python train.py --d_model=96 --n_head=3 --norm="rmsnorm" --norm_place="pre" --attn_scale=0.177 --init_std_o=0.0 --init_std_up=0.0558 --lr_mult_up=0.67 --grad_clip=0.5 --warmup_steps=244 --schedule="wsd" --final_lr_fraction=0.0 --batch_tokens=[8192, 16384, 24576] --doc_mask=true --train_tokens=83850000
Each number is 500 + 25 x the weight over its row's rms, rounded and kept within 0 to 999. Layers, rows and columns count from 0. Numbers have three digits each. The size before them is the row's rms in percent of the matrix's.

# layer 6 MLP gate, 256x96, rms 0.085, rows 6-28, columns 0-95
097:493501494481472493475513540518511464512521503472491517456452476495538525499466523473506488482505507504481497530527462463481520532492486464472504542531511484482488519522530513532511441512527495504486520478550509489513527475481464497518463527492472525549497527522538549496507458541521507525
102:508490532498523514471517471503520527501471502473519504467479522555450498488463475542510509472475523504450463454494544487503505500512459520465518524514503478535491493476505479521512484532528433523496504488480543508502489506465490491476501477473509506498549479486507493467503477547487458537
096:489515535512489475494541517518504480503471482455470528475524472463476520514509509488533502478511520508455541451480500474489470511486449488471491476502544480532496527479516511469487495555492476480510500449494527488494544518479500492496539529459478525505534506491487520492491517514452444483
106:517500485497521491545492475545463499491469490529452494486505502483474489444472524499502499521497497484464471488468470442522515508495502519473514528478510506511505459469490500527504517481481521525496480488491542514476452540542414493489529510519516506521489487516493466506459510453480494473
097:505468479471489504490522528526451513526488502527476556501480518487519508527492498484513488503492545485490485485448508513483517519498527522503474462549469489540542485482506497514468447463520505489482531536482518473499491503489501481538526480531530450541524507522485509515493465533516559477
106:461497517495502487473488514485483537515510478488479468478509510476519487508473492497475504496502501517487491487538486482513552539551505500533562516507493466503510479514505455508494418455476503526472513491524520514488471474501435460508507533521486486486511476515504471480464435483507510480
102:469492454470481493490466553503461540557468502447490494507508487458506528495502516515519508514509520454452498488486473480507498526497484501500475513493457514532518483504515562510506518535530478479478506460474538516546516514493516504511492507517487484490478526524455479502446507482465506477
098:498502492465437470508505487484447487502513532430458514517494464476508481512483516539474480502475551523483525450528498510484547534470516509522484488517504480507458526454499503541509472496519461504504512469486516485486546452492464519518496480515505501496506517517476515528489482527505500517
100:490550474483480521502509467517525512510489510488539491477484518488525482458453500470513479479493534514554479509531507536527514509475461522523501496552498455513512482504477482509500480496513494464495503523502523481500493404503505471458483521530506499513480509471478496497448498512531474546
103:467496495479450537512538534499484527498471477478516497488543454496518483449496517511502480494479533509487505522545505513512496538485502468448488487508544470487484471483474471441471506509520487513537515452502551532519496465483490472502471496458547517519494509477523497492472499484487525503
103:501507540522498536520446475494530520491486541522521509492506496508434472502494498503509500498489528490535533515514493533523482515465440452532472496492508512511513498476487517513417500492468490519496506527496529472485469482448470527487478486499519479464520524507526467505456475519498517523
105:474498548506473499490506532510485501516538498492548497445486492529478546503506523505465484502520491491519530517485424486474548509520452467521518575511499493500491520503486515496443526490486479512501455468536497506491494506514471505480487501514484517490493541509502479478459466512519483470
090:498547490518538505450526486536518465513483510541487556492509462524501506487490501476497549510483512532506497523482466502455507493540478461488532461524523492493517482491459529473527543451482475501529530502528513494489535485509519487517511504531534527464513515487481481460524511478505544499
103:504486528475507515503462484497499483491504478489471504458509497451483537520490523504520489521515488525494512464533491541552510537485481515493584500515506469488450496510487463482497498533529474550498513493473496471476492477455467490504534485463479498528497482504517487474488474453519466545
106:511470512472487510483485541519485490489488490524501501478471519523471458460458491489508487512464483551484503478488493493462490529506500491525500483511492501502478479493528511517496505483510497472459540481495518481513529467550501483504420484493561521531527516492486475541445513473439522484
098:487506520477457487527478494481515486502528509490471496455493511491484549526471496496505474477486524519495497461563474484498477499514463529525499556504499486539480502438529481502482482506478512502488509489520496452468501474577491495494564500486466497475470477501484503504507472458520527487
088:483501491468521483510511474474463533457508494556483509533515493499504514490506521499542507531532509509509468501499494444486512491560481494528551532502504514478511558496481475524474469476498482546481508482495495457483506480476428454511532452496504509524531511475517504506521479521509492495
093:514505469472499480487504482511468525515468497511481523502510488517462490537480477448505498487433490466492494516460443456488492489516475473486515496480549451516509496512475486511525489491475499502492500500534555455453519514499480459473506455483507459446522521529524496512495483512481488508
099:499503499476505521468479490499416488490569452503504528495475491452500471493533514492520494465477502498460484483486500491552502537502537495498522539514501491520496528494468531511487550514523515505515487502479502466538482513507486529530495478535496453483494547465469498483460478490499505476
105:498528522507462489506502505542531487474492529543508539457533537512498497521476532487533513519471497494458524496521498467542490524502499468508478543501484448525491525519526473528523481520516475506514526527471458477452479471495471485499477476468483519486526484509534443514527494483490521460
106:459528480531506499491491527459485495535469500470468532472529473461512481520521494488499502521529514559466507441492498489540496521531495455503517492530510442495498483488501511525540534475492452508524503502487496492529461498505460511500530455451469482464501493509527495509488512489478465499
100:485489493491505475484511483505491500549516514520488529508510478497490547469519503499527433508499514506459517450503487490476488516482517491447453491509511485501489510495507501503532477487498479491484435557482463484542453487505499521501541457497506519499548511498543548503474529521504488449
101:464525515533494544497497548521506502448474540504498529496527466526476512498495460553503530505471491463515524484525490499507473509472505481487475465512542515502490485512451512500460489532540518527514516475506513453518490502493496493537505489449480477479554500520535499516532547476481484509
# layer 6 MLP up, 256x96, rms 0.0812, rows 6-28, columns 0-95
096:526507529503496471477533468467509555487522496522529461482507516533511576484495497499480478488465493507530500503532487491493488509490459447489489495447484503506496522498481530534515528463492494499544513473485507512490522530527532541517500521474466475536457470484507490492468499547528489529
098:486490522513514506504487500453499519503517493453447493477499515513513507495482501484480491475545463475453499502508501488531489493511496544567485487470509470520507474504493505533464564506454537534488499512481474544490503514455510485483480475540491500489473474498450475531509479533461521472
095:475516531437527506508531512514549475512478454477498500503530466515465483476470536468568488460478509520527519491575476527507464519529490488474495509494506491546506521484500523490524507502497501488528504474544495498493492510530466523475511508489501495470523495522530504504554489497478470488
098:503479474524523491479458488504465515518460497480492506491506454569481458507466515512486501474517505509440490515521455527523462478475494475452468481491520486489507520491460510485445503458504441506488520515495518555507509492497523485485509484528522500532503484516505460493530473514470520514
102:502484463510493484522523483522515489519519506478567463488511511532480482533535513470440528546495495485490513473489426477523494516562487469509467501513516512504508508481497509438498509477468500522499503482476504527489498514522524520475493500492520476455505502546514476517516491525554490530
100:493510535511496509495496496498504451530539489537543531467461509510484523501513461472508474494492463507491524543470524531503476483495519485520471466503506501520500500504533482491475477485488477464473576506488495475492468499519477499516550494462524570472475482487514514525524486548459508497
097:461504494482495512544523455534496494441515496475499516527484450524484433509476498541549487497519505475512503493485506496523516509490480527499523495488521541483479493485500508552489524453529472530526473477520479521463477491572494499474550493547528499500513488521493492491504479492492502488
097:463532447503512480496530489492483488497510498469509526458539477492484484520480508459480477522469519493496480486539516448499537498498509478495461525488555493524492477488483478527479500484519521503509479524487478505538504540537510500495529457481441500481452524476455559509513495509485477466
095:504486465532468467481486523508515524497459478467482449492486472452521472517497498497462532506518507508496487511467509489540528479519509487459472485496526482494431517494495500470518480448527510483495481453462544496505493520482521489542524533517506500540472506491514529467482518529462535490
106:490497520485487513473503489535531524513508528529522490542522466493512549487538501495499522504494527490531492463502523555546516499540486524496482509531505469484543517478507493503529526529525507529572475455505499470527496489488484502540480492503505518478533471504507472437533509464493529468
105:508508536534500488488507498525524465456508485515482511520500512510507475444456465487548539504476516495555519493468461493498484500490507488479499512516492497528437479494505537486506504495526494489473460469477516513489494511506462528539497467509479494545519473550476485524491507441454538498
105:519470519484522526514528421526494492501510508540528530504510476489503462510481549457487509530490505493506509521532535524508510486528500494536511523520529459522520518469503486539502470505491480516528571535514454495495467505501486523499514463465530480513473463485517491509500456489478465503
094:535488541532511508510547542530488494519489474479501498479511479529499481485504502485509505478483503521499532493431522465504502486484500567496471481495486532493474532502510492530492488508511485513562515457455492474485496535474522508478483507493562511535478501515483511503468474546449489464
102:489530471514498506543506517508498516514528503484459540529442516501498531495485525532507500508496527534513495480520494471530547503482485520502495423470505519528473539522504472508509479499507509538551478474477527520515539494504528514501558493491494442475487506496517537489480493454537511505
101:504546478469502490530499509479530456522469494524532474543532502532503550491497482509482505471562497473506504483545503485526486493523517469474484515514486516533527491488502490498519486459485507483491501552523501435493482507478500511492500522477494504515485459495483479437503467498541517562
100:527508503489507511480533505481446505462487532519537508457504514501493476530530520465515494516512548517468502544502523528517488498519518510480483523498462520444485505501539522474476457521498514546478508524501496547521498495500467524482506475490477498497503541543499461526464457486458489548
097:475480495475526513493497468446484472507516497515467513517497518518537540496474541467503559544517501501478526527504484479469533530550508534515527494511500467529460542524456495498512494512487495554510518442489499510528482494492471508539494483501479461504471473492498488522525497447500490519
091:533547518421522496487497513503473491491465484489480489519527548522477502567496475510519495462509506455498511515492499510498503504496512498508478491476499533491506489533486499481540488486459498509480507509477529484452476540526472488532491456488486451473453533481509508525463504552472512501
099:504559495496460505501469450470504529528471470469468524515552516499494479527470466517507542455477508540510492475533518523506469496500535473490500479490504516545510485453493528492534514509465513457491524471484497459523521521508481493474454513514485527508488474473497469497526538486480482488
098:475514464501471491486482527489472514515495502483480497528501490492495501484486462489479504523456496511503535518481507494517493488502515512475492496474518472531469503459512495534476539506503465561521502461536532526499517508555499479483486484446501525468497535499489494496546567479450553549
104:499484499511512535530517483546514467545476488440522537489488451432493506504485526502507473465509485520492523464526524487506449510509497535536433545509486461521490454505530518504515509519522489495542513471503500477504485457466489485490512476491482504490460491486508491512488531501487489487
100:542522474501508465489472578488518491470509479442523454472453526517500505520483502501454499485517515517504484488516513468478494509498520508529473496516469553499523488510474533529505507519489527471492520521494518533484504485486486529520457481461485512461480482467509481475433485494506502535
100:473511567477495504502496490509494483489515482500498503488521475474506451488507502476536477516494459449485477570488543502545525484468532509467479493515542513486505529495481454493507519502540539510510472508502543537495514528514480467455522496532511481538504486521550483524528487488501496517
# layer 6 MLP down (transposed), 256x96, rms 0.117, rows 6-27, columns 0-95
102:486522520512500519455503481493493571458513539549499519484484490480522512489522487538518506511537489537485492497503497524514497477504480462527467476516504467488517472523493473509477495515495469509508493532537474524476531525490504522486497460486441556548534487465517492516510522446460510503
100:495494508548552520515468486460549525443516465499516537496485490527467496490485518542473516477466475503529501493510551483492556459524493485513488448481500520447509520524514499486490488494499523482521553439496504476520482499497496526521511508479462513525492490491503493488511529464507510521
096:458502462508518480491498469513514513484486464512514548528486526491507491472468512500493515480552518513444533509555525493543510522504478544528532519484486499521490495524468533523444497468490488526465499521520497511466509522464499468518504497534508541527516477479525479536522502446508520501
101:504477508477560501521509490466546521513480533519487513485480513506533487503551481523470470478474482510517490505452474461513482492529523471486547578494474507515529504513468528504502509508495492499489526530469464499461433468499465513505521493498460526497532506524500517519506477516503511528
105:516488539513512490503509508492515517508486511513523559487535510491526486467476472476515517497493483474486521548494483478510538453526506490515535490491517441512463536491535465515508490494478522522529516502500513497468491466490521510480519523502533437432492522542465497503479501533546541516
098:472500493518520504514512482479478506464476502531463527520506491500519495458499544521517515488485498525495462527475489494530567540524523493537480488497481533536481511507536491485509494533489527521491524462486515487542543486496503476503492514467460500497487546475491487480467434521436477527
100:498495450494474498451479508547473513513467490480452508497511516515506510495486511468505528514546492484473522516504482456489478522514509486585495500438456514491493493461536535489522510497520504516517477502466524534505485488520508473479516554476523495481524504530464469506510535489480474488
098:516504453487507497469472490538472499518515480491506471482546524517484521521498491471476497506506532486482445540472471475545470442526513509497494541490467493544545472490502517468483513464527507503468448513486452515528520479478515490490509531514465508508473511483463549491481499523495486502
095:476472508492482502536497485464513478502516537490486506525502568508490523466499517498494499506531508477511539499456530473440535545499522486504529498468512523467507519502483480489443532517489503522468502501447467515469486511467520519520536453518475507474492511550498516544493476494474528513
105:495473524514511519467508559478519500509476438551469528525531464455539445490488522508537457484479522498515502509483511503518509473472542491518484543447514508492532496455520502495507481486515507510499505528500521505487475501495488512555516503505438508494499494468503486544497488485499505537
106:489522471476489540481531498515501507501549484520424523445512513476510491518508497443449453546491477508485508486472535490512457479530510486521473512467514513466500482493512504484490482470508481481492536485497520509488491494511486514516508521497499534521479472483432506457496519492554486493
106:496498514511459475497521479502501513515536522501552497498501474519505503490478474469502532521501505514506525475450513461466490432508457504471471492498462493503532520487520487477482465526466490459466512526491427486500513475496516508517477441477485489506526510515452538486468487541509514489
092:568519515508514500521522487484521541507486469473503513484487510500533521478531526511495483530521486522468476467522481486489474532508499532496510498529552508480514547466452495505495489521503523488463524485479496473507532503547445485484424528527525509451499548505508517494496528502488483492
102:480466533510486511544489506525499465479487506496464509499506509503486486480491496496478487480525518524527524471496460542542425517495518494496496528536507519494500505496505513496487497512491504462523491564505524518470432549476471451481503473482481458493481548476497502492462450494480510517
099:519461493497480553507494497492487481456453468468471467493486498532504482471493459485520480484484542498494553473475490516522505563522507484527471531502507562487487485510502505547501520535493511536499468498539535541531493490480458503494502480493516521450526513516523500488498525486489500537
102:502536525476522479519508485490496513492483481500514485501501507493516525514515498490503484472482454498480482455504477462486566512493481495524495484542505508503470498539529551506551501453496487493460498459500539487479541493516511514496502573466449504477526491485501532554534508497470519469
096:547477504531487520471513492473518496476480510478483488536481533505489510541555444496456521479509503513504520469437512543461501428513489479520471507461502554524480512473494523500525520494526465454528505493513499500499503455472535495478505498477526489494477492510470485503508525497509498497
090:488489516517491533463500536483520487505531473467530506505461484484533504498492488513486513528543479503502525519539511481527504499498535525539504496517502479458497482463539518503475465501491487463493490481460494561518508529491527483499502546526490520528468509464412498478540503478543489497
101:462498508474542484456491472485491468518517492526506452493514490484509506544503554520524500481508476510486506503484460473522473527527525493509552524527433509520538521509454501498486491485544481514499515469508539502457501535528476509514532530497471472527498519475467529528500474521517520524
099:515483494475476479502505530547468514481485484432508513475491484546534514509497511456483490535494478501469499477481512546454467520529462486495494486458543556489503519471509558505457484483498488544510535544527521471498510495524514507478471515497502487489483489489500527475509504455487497514
100:479503527524504474498463478486530503513480491543520497455486488524487516526513477462508558540553472480468529483518491522472499462520504471439476500509495470514499518486502508465493526452455505455514460475483490466506500476464468483515517519493508531492522514508493479545519509469475530493
100:512490490561498475508523479525534502505495478501506517469490487481536469454525474529513490519567465508511491508498512513489500512527509512516494440509499463494523453501492522441489516505473469542513527453524494487485477488454518510483519505514552446506463485536490505506509489492505453498